config.yaml
n_layer: 10
d_model: 192
n_head: 2
n_kv_head: 1
head_dim: 96
d_mlp: 1152
vocab_size: 1334
activation: "tanh_gelu"
norm: "layernorm"
norm_place: "pre"
norm_eps: 1e-05
positions: "learned"
qk_norm: true
attn_scale: 0.102
bias: "all"
tie_embeddings: true
parallel_block: false
init: "normal"
init_std_qkv: 0.0337
init_std_o: 0.0418
init_std_up: 0.0482
init_std_down: 0.0482
optimizer: "soap_variant"
lr: 0.0142
lr_mult_qkv: 0.7
lr_head: 0.00847
warmup_steps: 48
schedule: "wsd"
decay_fraction: 1.0
decay_shape: "linear"
final_lr_fraction: 0.1
batch_tokens: 131072
seq_len: 256
doc_mask: true
train_tokens: 387900000
steps: 2960
dataset: "wikipedia_en"
Each number is 128 + 24 x the weight over its row's rms, rounded and kept within 0 to 255. Layers, rows and columns count from 0. Numbers have three digits each. The size before them is the row's rms in percent of the matrix's.

# down: layer 5 MLP down (transposed), 1152x192, rms 0.0481, rows 24-43, columns 128-191
# up: layer 5 MLP up, 1152x192, rms 0.0481, rows 25-44, columns 128-191
down24 100:114121119133102083118127139114133115143148122112094129112158125099178128090150140099136130137044142122087111131147149122155111130120124121125145112142115176176084163167151115160116177163120142
up25 098:129201120122134154151123151122143147143134140125123199126095097112058154098106138127083101136113129120071077117122125130115106118093107141075146095162096112128179116166146160118154125104102125
down25 112:101171146141139179102110152124142154179118090088072125158090091130092160105116158152140133152096150154105115111130126131109128131143132145079131106130114135123146103141139143108132119135120114
up26 102:138153125139168144121127136109101129155081132147136123125117148083128102116075103107078101132127151125110142135140099149106138108111115094111149136109117112122161166156111169129111144144147114
down26 108:131153109139131079144098119155107180160123076117139105134119162113140124101103115153155088118152158130165134154134138129137112104170152176078148131116121109114165133150143153165155120144125117
up27 090:136096092142140110140090168144117183143178145121146102092122097093114143117125138149087122120151166096130132091138101103130125135120123126120137114137127134135142124131123161145097158130136076
down27 090:138174143153104138129163095126119106089111123148078115119125095148126151127143126150121117117113125133138140180128159137153089096113128113142101129120127158129157130135115102111128097085101142
up28 102:119148100128134149134129122163132110104131159116148123126071127154066149139149129121106110118116145136172172146120118102155133149097139162126110115126142093140150124106118109094125125099145135
down28 099:149142130143136128108139119164102104125127119137134158105135133149099154151179098116096136160128140121171161121134146097139155149103084134147146132134148143147118131176151169113152131097116117
up29 099:117108093127138153175117107144094132139132169144108071109173130148112103166099115120119135152140146156091124105121126101131107171105117099124159113169120125132116165120120159147190143172125139
down29 098:085138139108124120125154119181156135128132131106112129119075157132133160104107152157130077147086175097137127176149104127134175135130150156123195139139094124148115136174122117113129135160166135
up30 101:137131126153111073131092140124087126167119123136126106115125139146122158125121121118136083089113138089085145141108109112127105102136123140159159124084071146106095143139153143118108113176138100
down30 097:144137132098139153123150137117151117130149115104135098105143115077132137186089135125147081115108152112127171106102144149111108170153083122135059149118111135132114127149129133127147151146087126
up31 102:089100150123099108143148099130161142116150156173156107164137135151133093095137103133103115089146156099116166098117154123156110133098173144114165154138133103143119111114135132109122156131115117
down31 106:155073169091124159118114094091154116135171130094177149130122102100136095121094109136114122151101117137108120078124130136132111164148164082185133111125146105105125152102142136120131144112105128
up32 097:137128122154170136137123133127164143108146162142121145113127154111125145158153151114160143185109158160094155114091136133167120143138129131124097147145071136072078126118132098112121166148135117
down32 100:137160088110132168114143098073099141135106120138176122122123123101136151128151111150153120127137133139122114155098158132130170123155147155122155130136123125083108113111100078100162144143117140
up33 094:115141100143126084142139174123066111172094161104097119094136141140157150122135144175172113124123134159141104142111115092132142165140105120147161104122094077106104108157089154103136095153131116
down33 094:117091101149120127096114081115145122130159145146134139122098126145112109086117117136111141151098158098132132113123097121184108079156139138120128157165141099133096114065102142141115128116142130
up34 089:117163125137088126104116149118137073126147110132144142127155099133091078148103108147101119101169073120098120135127122145110110158149160159138144157108126112137068180121156134132116132124089110
down34 090:119135133153108139146114113178133114122109182159113157136128127159119176100135148119099135125153150122121144142099097100118092097159104157144099143142122127130131147118111099137160137126108143
up35 098:114124164171118125106143153147159124156106143122183124105149091128079120136098104152135138148156117134135109130128121173127140148131167115110125120111116086107110135103172130175105117085118148
down35 099:153104098169171130159092117139088127105134103178121106141111127109104138089138147175128137158086110137127163074129172084118130129112136136137163154155074134122125096132123138149155109133139106
up36 100:133112179136113160132092096118077155142107133114118137088052062142108142118131171149181158135140145101088142095136127077160134107128121116174127155110106124147133117111124150085172152140109129
down36 097:146144128144167157075121107163103125120154188092146115129140123131137127180155130090066127104137107126132061151094150136112138173112139155112137137096135158142118136121174105108125131106106151
up37 095:141102113122135161104121173121135114078101119129149119131144157167102123135103099128133153154151071178106091121106139132135139100154155108177107155112098155097158131127096142101139111162129139
down37 097:133137126105123111156113133169116129123152085123096097131099144170137135160117110107147128126155146140138128134106135143136160128103138148137139142091093142116136074129127092160106134062112122
up38 100:126144105090126150093136096150120139107131103131143104153094164149076097122121114138166152162133167113121104143086123126140131133165128093123115115104114130172133143167142133130132109092117105
down38 098:111131141136187096147150142100103156114154119153132089162130129136139132128203113115134148202110124117130138161119096110091123132109143124131169153100112148127071069085108133119137118134139124
up39 098:134125111118120156176107114114130101136110110145139088065136142112095138115117123130139102143140099121099146091143152100108121118141118111083124136086111123105134138107083158104124101076180122
down39 094:129103078139145138141159151127091119112114094131113120120100099139118104108142150116148139110138139105109146151152144113154079110135118122137069119109126159120149106101100106157144124162110144
up40 107:141133146117140112104124113142115138113101117134098141095152105131142097149079166134083149155107116142122145119154121136127100146148140097158113138089091160103137109119099094122151153159111119
down40 103:131129134119167134064146099115154127137141120148144119078172120139111147131135108119143140099124119111085163108107104119143134179097097124138129134127111119123142115177125155084097120155153100
up41 112:088141101132128106150090131102125101122154139106118145105080090128124126129097124178104127138169119140146130093121110115150163112166095114126116179171096117112141128122139118128106115077105127
down41 102:147137132133141117138120099092138132161122159088156155133161090135138160133129141129112151108164097099147112136127148115097148091137103121143081157162095129154133133159126135111146097099158145
up42 101:095148116129142136142135126137096122118188155132175117093131118103110130136150153144119117091126124072115119121163114094121096161147089145157101114149115133135132123166152113079141098136164119
down42 101:115131102127148153128103116122140142124146149127099164124137113138127116148148114126120125153111175110074165121106122102127155122111110063174112099103152104100133106151158108120106158140144102
up43 106:095097159101153113129155104152131115098104142147165145103066118144107125115151147085142136137140107118123142150105125118128137137084110093125133162117114114112133095142087143169146091084127096
down43 106:134133112117107099076149170125124114144112138150083161150109093118104146155102096143142107130176163176137127143124145137099123090137124148114171111101160172078125155114106119142154150149176167
up44 086:160157130101113098149101157135147152127150114140134110133091149149127143152141159137093149119164120105124155080047105100147117118097112133131147061151129081119132130157126110155152121087099164